Each number is 128 + 32 x the weight over the matrix's rms, rounded and kept within 0 to 255. Layers, rows and columns count from 0. Numbers have three digits each.

# layer 5 MLP gate, 512x192, rms 0.0754, rows 295-343, columns 96-191
172096158129135124090183104117134058174091113104114127139127139074080076133171139141214135171142123110117140159166128149156214157150126130105088054127137071119165127141148091177152105130075145132131152134110115218067165114076134135064117100162157149140125110123141110157167103129134126149
194089108149085125142112148110088144108128093085123144083101179091155092137105088131107098126099155155074130107076105131127135118128145131140115100109126114088101098067118159129151170129201090112144150156224155086173170083118127155173103131159101111147120210149147108053138149131076167148
135105122153155076100123138209144089132095132100123163144129149100112125169108131161108171079114135090149136153123120187054063072147114131154126106081065078161133101115144072119121065089144188157134153083156143171142100128071142122129100117139154149169053126196116179122104066122033138086
181159030151083119132062088095117081084191128128148126101140100101103139140116117127144189120134106103131109136150041151134111150163157137094093134131110128108131110116119162132044157165102098102143065098108150097107162112142085085138110127146158179149101178126124152181156167135168094151
126094169107138110139165155140119127165123149123094111121115157116104077095121075186167150108125070146141196105164087108128157103084099104134160120149099097126089126147118138065172089054163178108090121143106154190155109119092146147083143090131137135115092142140100100052139085080124123109
127146118113095118169115135145140121145108106099097153154135165076122118128141122115155148103136153171166112122117145118215114107086121175080146115168089117131119131163126066160199134162132073125082092134142153140096102115124110115092135154180129112119131110167120120130105091076162169145
129125151121083128159116109019097085149157163055124139128137064149091151152118196153091165139136150089138172115072092133175148111145175125169112090129100052117109066164164170131110091160153093157110134124153122118148106135167102101180098093068181213150145182187157124057124125091059130126
069140147155061126151077121105117135161101146125116100191077118115081128091143124151134066140106179128119067095071129123110132168110141120131067132095131127053115077137116056085163130175127109145121154098083095107114175151146089134163103134068196125145162153112151112185140092115178174201
124129121091081121092088098077133102118110123127132124129112183136165167122102161145092077102074166086114126150126083099124168084138092112143126182119159139147085106172174107116126152100109101191160195111159105079138099084181098084140123112117122116111124154110106044086159141133145108141
130155159082169105201177147151119110146130148089118176131129167158122086117131183081113154129117190089171165095151106089136194140085161169174133083130129142196122141128136108138159107094080115130179091119133129176094086113166147104077142145122094132153081104134165148108114153194185108156
141167136154123139114140088098146121087145157069156164089194183150092133150128142089118207093082102067141091118149123122174128074157149123141128184148164143120140165217201167147077155142140097110125172099156141112127106122167137135124149119142105079117099154136112086112175174140136115168
173114133108171132191088081155129127146071151153127154145178161089117162145138080105158128164155107109135125213163106107155149166096124133112138144145164141178139042158174142144179125097127139169190101080124160148184173148120121134104171109129128141139210152080116123134144118140106076151
074140127159112099102105123118150107097093095171087078121078158137125100126149144138062129163117064095136102130168122106095166162114136133134118147178121115135163055064110103179129124211104115098110213117122138078154072158072153113124141164137088145117131177057071128075149131108108066145
123143036154099114173154112177145158111106166136111166076151144110113164125162142083160129044081103110136063161116151144113053166113059131068131147150066122143126121158180152126117185166069111132117092127104071096125173115130141089146130171143103156173072132144170115097149172099136166076
151136146138140123152185138096135114149122088043165144085149229126141162070114142176145107109171143130092137098151043128164131157111135130106172075119161117130139177143112173114092125139149135211156126088121165161113130120152104155067135107110141054149142114101162112091171081182093120132
175149073159061091133125150164196129131142132122107091127122163102103116116133163131140128110101129117111217182148117216129161190126119116095117143118117107140109151138154161122124112151125110082087101123130075118167132165143164166140090093160145129158111037171178188073088148039104101148
129133107094182089140135146064124143169141120088142119133169141135112118102114107146092169148213073063073149163183028106124159094064117118108172154114139075070177066154157149159208132066163085159087128107120142174119098168120134123117097141129084109182085131080140160124092086159080097192
132134076113172111089165131123104082126104142079102098118121137154118156136122089123134165039152126082135087152112090120126156179130134100115174106133125123061117119133170058084098102163129149161108111084123122144097080113159080099154099061117138202145165130155130135096042113166127110174
168210095082145129084102084126156141112059117139121138082093109115176148161201104111106099119092149085162078120172096059153122117107165099084137116106157140134149169167158146095122103115184151158094133106134103129098125146087124178125113150115038121112142091066142118101151162145170182168
139180090087168086152077216119171118154108109140104176046060139096155170135147146081159107131086167143137093100105090187125115123118113090168105104185105125079161090105127169179162130165153168131109100127153162126088104123111145104187100135120106069134094111183168087129201118185149172130
141168158123149129081125149144106162172105154177117200146128104130129095127114076172171149125149110048133094162107129124166137123181138172129144129088110108136110103234109079146148141114131180154118148185146116164108129100044143101141140153114166105152138160098159154076125183178109150116
138103106072181125108052167135113098109097137155164057116136109063107126184132114142123190073139141119098114169130133137143121123147157155126075146181067157131109132165107110149118160144077107137179096157157159107089096104142152115147104175163094151144166146147137125055166071108082138098
146110192141077102159122120146135089155129104141145130120120165190152069122145121154172084058074187125112188122122097104097099073123091143101115147103119121084118095125141118127138139135058063145160163081107135103107132137174179117127106162094094130132113181126146118168065107183120107089
181106121097124137133134181166173123216107127074116149101138177113159114147144190124133109099094187086104164123111149130096170152101126137102135099196121127142117136121140162158112135131113138132133139115136072170118118109093130176118088131136152124136180162163155152075092136138114122135
138102192149138132134177169080092149169115096143120121118122139147127151113177148128098184094128116140079142130115152126124170075078140172158168103111177114126153150116105169182168084162126107086084120147164155175215049172138134137089135095112089108119178125117098105150105123155137071128
156124116082101112070083133136085078118165154141186117086045129106075153177162158140117106131160164113105080131139123116171187121070171110152065073093103105101147082110125081128079121164119142182056077078115127085102117058143089105197057090106161141142155128146145117159187184123165134154
114185096146097120114045088113147166104172115106180032110091159136092086102162166138162101079079187125168145171122136138183070137101166153116075137129097114101134121137158178171149146155136082103178128098143122066183126126151169050228140131123127164141162103104160112111134137132084156110
126167104143142122112159104075139142155073114110174154180130121161102131172160156133156132099111108175180193094163112083166114169071085108147126099140182130155033187140109113120174151173131143151155168086119111145100066128134182212152153130082146123135166157094149131151121155070124101124
133075122070103145130143098196147165146121124122121128153119151133182163092135058116115118128152106136123148150123156151108157095116111138106146138184115128179080107124144118160122128137100117136175114114143109113114172089142130127121138106127120127112132088206112130136115128133130120160
065194133115180110151089135081121095153156170161142119156125145126115111142136105095164109189064153133121140112172127107181125182125072165166165104172165104181128155068115184069147130127141150144184172106120089160113083072196162141096074114095093087131118127119185127176152152196173086077
104155159127123104118086175138128108184121143130097129158146125138102067192095158137112153172133146127086116092116141136136149103116134154171147146049147095170151099117129097098146096097154213158135191083164132120163078170148186128111120166129123145147163107113128137146126121096154127084
175134144136099082127140116143123121123144123128152117140142114097126126115080093165167167176146121072142070085117091152106164160162110129118077152088120034081146147155114125097138148040177112173097145159146216237113133137135182113141120119106174174171128173143154139144159120187193105081
087091090148114101134138102104035115136134110105106099058107078083120220127170129094199144133106147149154135123181088135127120177153128119147149132112122122108034118158172058114132174148092080096131120094078106105131142135168151094171106152138129135179145057147149159135107092109099114136
109141150134131089113115174092156080118119163077109112119098106119136133142093163137106098142133146119169139175112123164084140111079107092157090077167142118108138077104108143114134087096171144101084080153133128105175174108127106171105109084187119103151112140199139136181122078064207138105
120115090128102111097099131199132108081152159042112049143078121114107181090119117145172163078147076109107162130088099106058078191095114161174135050111109091087105127200147113134185139181184107104086168074086094110124124129186181105132113148116075195136157074204164150074071133072105123129
132187090148086088092134148096103121127140120122186133112065107043152161154137116109219100159128095144137125178152057161140094114116077081116123100201125110169111136118072139230171117130097098109130105118105122149133124119115170109098141117115136091147091149078109113129152063135141092118
114093007173089098102067096137178143134138133154154131146057177087129085125132167148145134165130186123106086119108106187140068083160147092127115104118155076129174127151165131137124162115099081130181135150143152147161212109117125118108081088111105138149181125121132093156154094176161088143
103101123109146139215139139140104161152074097086104143146122125107175157153163141119156137099079134107185138141152154114112076128092112156123162113144100121165087158134100132128143102066162150124143101127090085084081163097123096095110176154154130103121151090113121117135081103087126150170
089077170095120117158107107163153064063152170119108128084157145168088124173130113143102159153103091122162121147184132133131196148155114129124108155168104142123141145121161154153148137088118112105127141143085110137117125103138073144090134111147067129143200134146122105081131148134045122145
113145158120121105120101180133215155099107153100151128145107171079110086145135132111137176131091151171114143114118095101142072161104183090149138116119143092131123122129134097081092146135136151117159146087135096098116144183096099111104159129088108112130082167142140136107141073159104083164
155093172124134099181157122105105185126106152114125143104159077095127138060105112134133121138112125164055182114130084118145089161116093110127150107150104110103149115137158116130195144119158145116150140080187175172121096110116184105094120170171169135164118170127118125133118126099089119099
191118135239109125089139147132142086079121103127120078155118152086103156145146136127155135168157140161222103202159149148143136168127098148153141171119134131110092147105114147105204087126080102120139170133064114146127116115147166134121170125140107174217127114148172173161095127091115137081
153107135175142103175115106092140077128111139147153123102231155096131143119171140174119151115110105177095124090094137137138117173165093122192137175136114136171090171161130178181106129153087096114166106125138116131120156129121151154108145121131090175129107127152120146118105136040116114159
176094117136127106147101149113065107117128075152186139182096133112075150186113110103206105190117138074166087160127121108113174181135077150098135130163124112160120110200090078121071143108067148110051157137135153154143143140117159120138119165090106155162135111104127098145141172136149115102
166143149189144143173143178152139112087095172168117128078122178132150179095157174189140094123138254114091189172148109183148191113096068145103112159069063137064134156111160179129110121125114119111113136128168124145165183193078110115117104143124158102114095164089113170125110103190127142186
152099090136104134152141105134137164097156137165114096164089153174115172112137098130120217138137136095115146144129135104139155166110139128194131157128133111118134085088153017127172141113135117126058089173115167109114081180099082099079132149154140133142111114143106152125134121118179071151
133166122160170084088129091096178133150135174144148124145181136128119086109126143160130135186184140058164126102145108134142093173056187106134161091131101114176153096088144140161189092116131131206130146089075177099079110174065152128166087068078108103164095086135108166118102133174141114129
088052150163065078200130168182209185129151124124112123097111099095182119162114068095158123110116101145092164090069163121168093108078099154114139116158080095089084169171178119132139095146133137132141091103151169118151113139116081132116115119118127144113136078160116127111071116058131072130
170145179137187100123146109110113122111056121129086102128118111144089109130157109137158116136084079152114130111113108080182112159076080081167120181172108111171123143208119134153115068128126044132104114100165092172113123157147156123097130158171127093131126107167144096146096091105051105189
# layer 5 MLP up, 512x192, rms 0.0705, rows 295-342, columns 96-191
156131118048133133140101052139096212162125096164158165150092104131099187151171126145103197092141114096131127100114134147106119152101124148154150156144139110147080166095143162097106149112187125120142165179088091136133100109130154052123165099064098146124180143128113169108155150091099138135
179116143154055133179165090096120103114072103164065147088131168154165157149148110068129155120110095123112106092135149114177151124123036131159183150152135136128159142100134118110146080184076083148147100131092088106101159181106142089166100141126050181083100148132097115153109162152133169150
149154134151079138105080129088114121160133129096110115149083151163158138111139145120130170191156149112090062158178155137186197182155141145149128196149103109138070165194116225112103169152147120170130092070109175110059120118167135203173151157017052114148189122082118152154144172147157127093
118153111136086147148041119153100151164180167151110091107141108113117089200131110116149134123148140180136114137093132164136108077157113135137059103103106148078138079114112165109101161141125131112184130075087140095121148093091140084138116126119118119082098137129138144136144145051137129119
072111117147107131139157085123133185180096147181117123103082126076139109147114164162135134136164154117099086143138178160208094162160168114109160149106081132126136157155109122077117161187140100160208106124141228157129110108134207168099119141107096087110191143124104073190139132177165115108
105091104155152129105150087134082143117112117155117108147117141152099105092133182170114143137123153090104084200137151167097131156133190114087113136146174117052142126137130134149099125133096117133135114161079150085134079166148110107104120125154097065143029158109150077106120142138098118134
143113097126182124109167143255157157147091071151126087151100208067137137132161073119238072071106103169152016151165131138101102198115076127101174220143165168103133192152090077077174175078101181094134151121080095150082129140096170145062189165187078074190097081065125140176118118129165123131
165118115156139142140085135182255135095183139179170142154105172073135184148182118087097134104151144125215143106147192171138154106119172067111125127147183172141135127123128090066148179127144092146103132140133127131090065139137146149161057153117102195126082068116135203136164177113129131140
090143103171094119114092113163135152168138117168122096163101169133149134172102176085145091111033127150123109095150153119109128141144115091101131119086143130149052114103130078082161078152079082120129099115152065119092121129155131133074070148109141148128101130168093136097175169131161138090
095153137137149098080147159112159155140110114122137177121108143192108092062134146175078133133161176124127201130113150097082047131142171209152135064146129126100084091124143096095132147120107119168180125139135131099139086164118138098102107101107101084162134114109128186094073147185132157125
149122133132154151127174064122187136101162128161134148129158129161159157118144137151143051069078141098130128121178160162062087148133176107111116152071097133133078103100111163116119102179131132118121180040100165148142120147157187204159137104117124103100182092101156133142143110104116075141
128080074123135116134132086162129140100137100172105110126122131128150180167131108153180118094121077152123198109101121132130111181089129127114080104139113127109111203141061103150124187143078138055083161150042094138097100105094183181110109157150109147136036099154103091129089098097112134117
109146116064123136117112119140169106061140159080138065036136152096176142153125088135126150151129068105159090109160156180068106129130128143164063128103102098173153091109063151150113115159168182094130140140123174127111094059126134171115147179137155152123140164155118072110124069117160127173
117146114081120143149123102074113096175167115123142117126107085132137089180083055174099117167193130135122150065151134129155151101167173089121090173170134126123107168138085179126126113165166141120163123147137154154145113124094131195118133116084204117083087191112130123137132090092120116147
139121119178107114115059125113098119165118094146113120157098081116153076131114137149164145135070172085133142145105084107127119125157131130131103189155097140135107099150199093158107157139133099112137088193157109075170161111125184103208082127129127216139132120076111123141145150137100147160
036107163122235126042113075091082124152155160105127142133147130155178115123137118122126106097071128078138080103157080116131057127093180084129108115161148100109161091086122064148121054108127102135114208099139125139050101103167052083129146138094083079141163190121119073167129076144152106147
099051111130148121175156134132163112154091114095162158095132177137115141115126076106144082168107151120185172134215145120074211093200118188091106105123150152159164081100139122156083176090115153135119137144068052137125200106083144099121108093108150102150109130109167162139105173123067126242
134086119171163114133091092086094125124113089164131110121165110149150159139155111137188119115153147158164174150119118103141167140101147126120190202155129145131109113112120117094121163113129065065177146125107089123086138152138103127139150116159131124161139095112103156107126132170062149128
109173112100072105181191106129141144144110082110106149132131167138137049102138092120109077125155116190118131070132139151181162100147091165128166157163122199149158128117162144093129110172122073160086095131162150115105095166115082134098161135085108104098122180134126093131132152185180131116
127104108100165082175097121145138119052078110056116107091111138079150143090103136101191132130115142143200140097127113175145156121221101166142130142159151131087142122146136076115160113119097134041122093117156122107132117115109173103166078190168089074146100040144151090175161119156146170137
100129189131165142138113084144083141113089145116141168109166051129118130115139080134163109161126119115153072179129130120140139157140118068144150124116114139129103135164129052090172128053156172124160142156175082146128082131051113066089088136136163137151155091110110172100141186114104100127
153191150150072139195137120140168139122146136133128125110173173107152132112106188108081137151166118115126193137178116105091156128133160140160184067104161115226084097085150088129139135151167117095153137117119119137153107092162147135095132162072147126098136090109138111171098147123168091069
128156119071161161098109131136152181133184143129109166129085074141160092110115119126097107126191126110068126186123126106127162090156139153166129050149089145131153139182107147137109210136105199151122076150147122133117143067137179142182118134136072077155068100143123185095166125076122114147
158125121142108101150103135113114100166117145092140135154128163149100131122106189088074083122148086095099101137106132148115107121048178069114140107205100157136187132105126130137136134088111115177150184119153163146113064146136116118075124130137121142124112137076144189174059070168108115186
141108134142129089148066126121049138144115130160214091124115125072087138163147190162122187149150175125146102126096189081138172145125117157128134112144129113150188134151128141089138139128106103117109118136160149162122059114124129165145102158096122119145111126194115167103129152152199148104
098131093154120123141142111217109142113116108155133053130129162176132140060096161102103129093145102116130057157134167160085153095085136143112134113162180135145144145149150125088094179083110105113154119074134086059171134153137153156113103112171127164158154112126200109154175128058143127166
125123092099145106152152057115158131166139122136152157163045092113141171121074101110115122092094147090160061149138125059170163115162102150161192138161088159121086144112172151113121081139108131117177105109147090121091167121140133088097126126116164189122163111156097075107176143115210099102
110160159144138116162126072122132106121103117132147133140135117128113098100181095115075157132067125163120124127168094110139079147126138167121095131189130093129128138180094121114155111139106150196172101103086114179018143165085108115118121167133115092144139171092159134175087125122104126108
131194141173111140132173104150156115102106088168060144093125169160171093136094170129125132118128129103104081144155119134142084122168167116115170098149143157092128086117120156140178179084114095149099123173079136164134107162134120109157164137097067152091098159095111068143157134144118117153
065175114117106105072103189107195127153166126176130107140142142067137134105085139099115153130152161058134109126058134086104115105120123123161148093155176127140125081098122178150138078094149102124149194167106168079144092096239147123115108033185108118093111178091135082105129111058097119106
091165170104114099102170070112053135129169106110202114132143066119175148162129150120171111129132128172120147089175109104187087118172127179076109171114088132151095180123147141151129051141135156166125158116172131144108171153160146064119198142145163178153068092136082128125108100108146134127
119101130142165137145126139098109130150135155090074187109118123081091130175132164117169142088114102137106177147155108102108063096071086125212170081127132139139097138111116104118154156098108134102117176122080115078111113119083137143039113076097177109144133099088130152135091131074075137176
074067118157140137131144087117103148120103123152084125103128111159161136115167111064133152136169078127110169168151104123112138155173075121080178142112183214132104180169172118123114151110103095103133138121093095100092160117181069134125142118129100116109123099134155129173148155135090137148
128143126145090138123145145140121153106118161064085122106151113137150142153139145095117101169118085135105133096151087150116121133113135171194067172101090142163110117097137109134208109122159059129155148165177126130119093136099108182119173133100097182103117127147129128116129123141086149149
173090154125122163059146103185122117170117109102155120011106117123155188134081101101148133093179171115066107139079123147119188164157124117172150099144188100071118129109109133130165157160110108157148069071154132182089137083124058157110123109153216083109122137141166116080136133151171106120
120115137125187181121121130160133121133087103164159164137126147111195108147134108069165108143138089164166164107109119127177190149125082101061125094162161161162123142115098135168133160099113141073135064156142042135114173183071141105190123175156073096094090152122100153127136167152127134136
205102118148159129137172115106130090165063152132162125132141125115152112120156145142148143122121086137155136102187118151181140151183123107083151086077112152075106181168127166177128123164147083145170110129144110227142095167126131146094179090121100179094114164155064144137204117104090097165
123130187152109140120157098118126143133126106137119127084129133159147130121127092158143140161133153099143158146217119184128138082210106129133080179165129126089154131166163138114107128129090151117119170118193089085152112134128110159120151098133148143137134180134182151181118139122113171133
129121106118149133111128167065133148123077115139057118095112134089206150109159095128111125114147189135105188173119144109084201156092129164123109181115137127117128075135119121092102137151184128123121139071115090093105157066063158202135093118094181123117172065131126117147154186087166113145
141116121096165131147146105064183090098052168135155116162134124148192114084135126100093145188155103142142096087131111144140132176116105116070089097148155159133095184162092137105144141176137058098196190146144080114033119142106086207123095078099113140133089098128105122143139147151126105118
080120068121125112118062118127134128132147103122164132148106139109076121144186156122161113133159160129187111137087178144127119118170170106131156114110108136105111164115117133097029114132122125139117086154040121076100113128129083125177098113135104106140167112090134131114170138093102121187
189108168164163181075140146168154119078095132131110106155144209128185103120208107120114150108191117137138103190131168162127121151140116159097151184129149199143103117111122100156173098150099097123144179115091108141101114102163094145119140139188059103115156122065139132160122135137126140116
147113162181114077156102154146123093139134110134094145132160146096106111123170138199190191107123128126147061121098110169095132173178125137153149094144097124139105109153048095114067089161101152099162082112107090120035157100135131142105161139149116172141082102149077191131110095082144161166
098180161166078102139115096110158172108153112093047075107112088150132101116141130128081134162127168140102142147143117205082170093102093102126138167126072109124112133102151117105165117121140095112117119106109147126149104111179075117120099076191156141120102161112164141126094092153196105146
144104154123120162112105062092177115150150139098144162133148169120147067162142121077147140155123100140117135154144152163127161205092087162101152132090165108170140124146166136135131112130029078131118126065189107179120110098129155179146093056094107141113105100102143095143123141136097137121
153111129131123111080091086089089152090118101072116124082163134140142164142114119082099152095125081028112116100152091065190171175149138134133095103124109126100121096150128145150101140184110091194116173110088093145084101162147094129154111156084133152160126145131088140138178136158145175122
047133176153089127144210052153120123163083135162194184164148111137121092145100150128170104153109150133148139104132095151159096169111205179103149101125173115091094120100124230132117109105103148138167169088066158097095156119156177051100125077090122109091112115126083123168124162113130079111
093127162114126130103132151122125155215154168141155117129170118133147071108164190133142128146122123134168085175142145151125076186120151121102069149125080119089150115157124162094150118154122093151100120109114187141137105110114140148172154075110132136138156108162187103164146168077088111117
# layer 5 MLP down (transposed), 512x192, rms 0.0669, rows 295-342, columns 96-191
136150094096104046133132095114086113180105120135110086116102121109119184136138146140070163151080111098164128067133142155096112172112107106120151194127123077133114122078142121082145111104109077137102218126112059124145128125149128089117099124100085086195119122124174119126134083108172099178
086107170079163166168070187106099137139127100160132150126114130131062118122064107085146110144148128129160176254184127089132130095147122102127102155106118111110156137135133103097160148102115074216085122173078102144149080125114085128118149119152160105137099142107108117139142156110111125087
101112127169076068120188053130153133146084119099126129151104111095113135091124163155145122145158095102128143076143192070099182189075155193061144122115067088150095152157113145087146082186121106168129177059112141168112156098133144157115106125119120125167141097206142070096106154192086195117
148136144198121131114104171120119203173143152142136136139104161098139110119117074131147100143127108144062125104126142088129146062142158131124128152136102169127090157171096158148095103142051124085178130122130158174089038095170102118113116182174120057119104091155083121137080084119154130141
145153100148072039161163139140125135064086113136115112158107128084148131150190083142160131147156109107083147171121165143158158156082108131106182102131093208159145115117124119081120121139152103149158165152170161154164101112149137205139097075072120119172131102077070119100089109141082116114
160192125113165121147127094123115122197107155110166096147079133174095161182109121150102121126131148080099113135140085156164113180110121088159195093099152108068097097084159118122167140134121109197134150163103156125164130062148157108117097135111144163079092168144105089090133111116100163125
112159163108095000134120114066089116170139201108087142130107102163114122126111130159074167154153129089115177130090133136146145094111163123155116124120151041126135113149178155134110098150145114147149120141149139141125110116146121115152109087084198167191148150148147118087121131103073139139
113150114181187171134155152166191147079203121225151127149127179138134082133147181151135172030153083173132174076076111152158122072185088083104121116156138116124148095121126096146087145115146110069135155133152129114097107100175065108032055157125137142133109091166117147116148167166056096092
145088089161150128103115164110114179095136196110098141145155182130165153134065122147117122104167123163151091139121117182148143117133126122101168125193067131168124117059111130094147195076153146079094134135114123118129149059149070162099141196166121116122141122134157079165098122112136116078
106145134146143095175089116167086155127098111177147083105145084118160104167139127156144143150137096114186122190146182087140105134167110136142104154123199166171140117133116182102149149089118140127099133141080150116167142099107091155108133145103188133061127174081107089141128068155130177128
124147124136110108092063174147092157163126184117134166132090132080093068135140130116177222128165123133135115130104167127146102106128135162159174067180112120165124146128129079117161140103095178135105099215088083131121125120138089120142100161155143123094151139184155114151143091189131132143
137148130117153132153125077103087140085103120109097149101151140160065111141179100096110155191137133137133108116128069082146147131116136148124151114123189195199126086132169128140138134107155109181175109136098145151132136141117103116087154189112062145090201151090144129097116130114132069067
092159134130094153178152169213129104091095117127135145197141117123200143108085152103186121161064171101136143168077121143147124159192115241153104132193124138141171116094140098133124111123103204180088121113168142098106155126101138127143147134118094137100155104117194121117155092167129119109
125156073111176051131122108118121159125117146122151102133140084169127142177100076193151152138186139127145139143126164123105125094132145095141084170147093012134122144135080130090054083152144133094147183143128111107108153098134108152094147133094187116170100142142107149099157119138177145160
163115126130116137070095091067114079165109126101159142083116153137108148106096113180152119140092123161120097119083092118135113176076120163106113163086110181116120120162173194131090134143136129205186091085142173139085123167124106150146095102113162074138106123151146112147140189126152196110
132172125107157136094117036154143078121179130128160134153167139179140164088082189136120139126131081131080098102121127165143131139141111161114106114096193178126140152084087083076088142108127126106142174083081118120091112132230104154075075063094156101111138180156160150071114094067075149189
121139069141106113107154170135146111166088163137075168093074115115157094165167124084140123145083156165144074171152108080150105170211116160087088191121155172148123114133101094132000107139137138098111098152103123084043182089157133162093119129153180091148154119126105090166150116108124218111
071130125110132173142124078139125141134113161163139085201127131121152107072127105144094088138142071169139107101169140124157160174125128106101158114065142040129152153070131189102105180128153072173070161108127144091130121174124159117117190153145147089144106116150099154115128168085141126097
092102123103119017099067132129139108176152148129080157152155131122096178146090120097145119129096112090119158131100137114062157156088132147126038151175142124112136114145104120150195139136143170129120145152101183132124111086105163081176160107140137141081152124136142132171195157121122140081
128157130120116224159116148130113129136093106137130189162106109161135127157083169116131099168107130133112084121111128163159165111121128134137155118168130203134161124146150071162205128145112173085125126125147157110113120161141134076147064140147105130059116107157134100108129105166109129110
106131131138118199138135122128085167148111107184159169126125041132141109140122115141117134128172154127206111173116168151144110118129126112120110128139158124136083072158124093115139071099113175197128127112144156146169138038114129132134077166139098116119134126086126110133137129179143112123
161136161095110036162119110092132144165134131136111155123098143122083112155100138114172105137167117129118123120077120134113107170122090104191107135137102103163110106070087153070145104142132120135085113105120103164118107096103157132120124118133157116177091092126144171121136162145115076167
148155142154123100122114103027115091124121085147095107176136122120116137120155132102133128107132150075103156100184108133177124153110134099187032158144096076088100094120104157152180090131157137083104134164151104128083131095122070153174168116128165117167109092141122125138106165082124162060
122106093182114155091112114156087175151114110137149093143098176138135103128102124150116094110114103204132127126111143090098067083166093162131126183088128138138147107181119142119062098102140158129190174147177161091147113159193191096187106120108142153126167098126121064074153081096114175114
105126146106192130094070167085093129156078131142120134116133150160171160123185131089160126125120064147068131120085124154113139146150113090080117129159108108136168150077076155189120069117131084118146163109127143088124108188104107137134136129071131119121123144092087142089153162116093093150
120163164090220173096097188126190075141125130121104185092160122095112130150179156222166051099079132138120174093114071161162146125135088146049138103148140141071078100158120140186179122126139106173135100136104129151087189087124114135194152085139093101151147130148067145144075160171174132150
114145148112141129175125161149120089137164143106153185095148147095104123101150084168161148132078129080178176160156145067136146090071130177054071073149122077094142112164153135117158157140125129146111077114178145081149191132126153139126153144151151142149142127093155089103150130097133114142
090153081152114135166112098133107137137152080185137096135099153138161104133133140130152188161132134152143105131137153083121087119105120137159094150123134215109082134159111131132190143086113079128148108162111166074094160182148128108123158125111088107143109172139130064166102129142094102093
139135155132140056134136142180127152134116140147178105094120157089094081108137116125160137120087195078159167151076088135106143174126118178144151122118115115109102053103138056138118160127091118128143149118118115106136119141146159154138147173170104150209108153136093121143140137132115203079
132129143147105115144069162194134125065128103115126130127164133100116106101168114060110128161128066134199116215172156139118160151136087202113088119041109152151157158110200100051104070096088192166125145099121084115135105150165167143096093166138144147136135135102160129081170073100083140201
127127133112154073178118172050094107079133146081142136096177081172131155174119129066139110131089179153086136145081114097130118109170121085189128109099160057151093141131144133174171096163159161217172089176208120155120151150084093150137155165183151105159075151154096133131158137162142117101
155144146147146070143131166077127093180151135073147097113154121098145134129098190156145146188136126126107159072123109100077137142099103143144133069097124111125160155150108118099135147086131148130135171197118165130141099139131174129143182105106157126156067177096112122138060141123144168135
168115163065118127127161104169200146101097139143143160144154182174077087097129080205067141134137133101136075140133147070071124100072107194113117147171165214137167155094121194102095109131156151172130126118132125158134145086078114121102148123117098141130109153074134106097104127120123160141
150098111109131167119167114120145157120191143139131110126145153157133108119114127135127205146108150158142131115097095121124178094099124133117157108142146145202103197098119120130151135195133127153119134113175158133122124113135141128049080165124162118122112149140102136114132147153102136150
124153125064075173101145161131110118173121146115096164089150120074123128131096187170135060132099154173133137105121098073117169078108124047139116162086100116058056135142070104161130094215136125158120159061103151151130133130128146113159121113060136092131085108197112176216082105155143153129
144080071171190189136108137163107096125082091141080140140132181148118144107094119143113129142118145133102080087126137153113165135130108154094108134056136146102092097113191157085169128118145143138161102129145138118144078142168113153103063186117128193122168151181143154089175188140082169138
096127121210122200090153081116123089115087056119158077089186058131125144091135126112095089137132125082132152095100075124162096155091106133130057163121091182126142185069087143135181098172124113204141089156164168112173121116143097120134192117090136124075141130109069120132108106154108106133
130119175099089086104151151116107116112134144133120116065125171105161123157122154154028104118156129172129090137093092150173154125157138067147105135155158087110173152130169117142174130119138106147105096123154133137130057092104140160100151092104115141169144117171166133150137155130088165100
117167169098101133145158146104119092101154105124102152196148136132114123107109187129164153114178127102129122136195153130166122133154136101132127099067179128167082125066124083158127092138127095188095148137168102117128096154165124071188117179119126131111051112160139143146113111100102135083
170106129125187101090166123123103153145122141157127118198052124149127124117171088039121199141121111094150110136175169172150172123124122156103109127187123113149138143155105115144127140118112090116155095146161136159103103115138138193141082128102121109188143200153097075156160170128133143090
100157144156104000141143130143132190158129164121171108133138130119119121117117135133143125196169128113112176053120125132102126118118132121071146139127114143149103174132116080179097092133155170140109147093159160122121142102171129149132084154121158114209125128127151107155158137133115157111
102129142104129249122132088132091142164145134148109167108157114114140133098173136125146108107086100111072133113111090109134139136132120108096124103145131255134136171169105135141115125140108143116164086058177133099136134097134087116129121169154084094105104132119118126103127098130084141185
149156122123147233141126156123156121123125130153074184103124146135149133072159156123126110118084135111132127131177157147158116148151124148135124163180114199100104102129097129124099081142131152110129090112106110152094153074123171171084129159137131089048111145108091120128144180102129141140
143194144074101015084171124096165105143132133137090145080132091154158117186153118107065116109161171165135127141151136104120131160109108119144144127118124010163125085105146119153124147155098135101167156104087116142142114081158110122137122130127147162180098135120148151103132126151119121099
112162106069186042169133155101131174107137086154121120125107106140164120133048123077143194078096095181151117155092223128114114114151101083149129149113124139211153136151141124133182193083136131109166146157153174092135102075130160135116122134139076143191122094134150110121131148133130089108
123098148150120113117114093134149130120079148160108097155093108081146146146060110111114122087174167149143129142069165179166127115164144117124171106121182076126097116145085162187172140106109176073079111154141124158125127150228129082174172042115148139126091147116156099169092158077136185141
043106180165121178139143153143150183176135155125108125089125133156115066146213139162152110183135135076173121122138160134115138119142206087094089083107158121137138166178131108155149114115105186184167142098119186161085110140132109161101182155126122058112107178028120134076109094138117163076
113097133115088142166094162158133208126128167130140128193164113104170129109148105105158148150136155171140180141113166151173108154055096125076065151120087177103085167113185151164203111195145107137121072094113177117153135161131168142149118147110122137101099161190139123092166149029073106159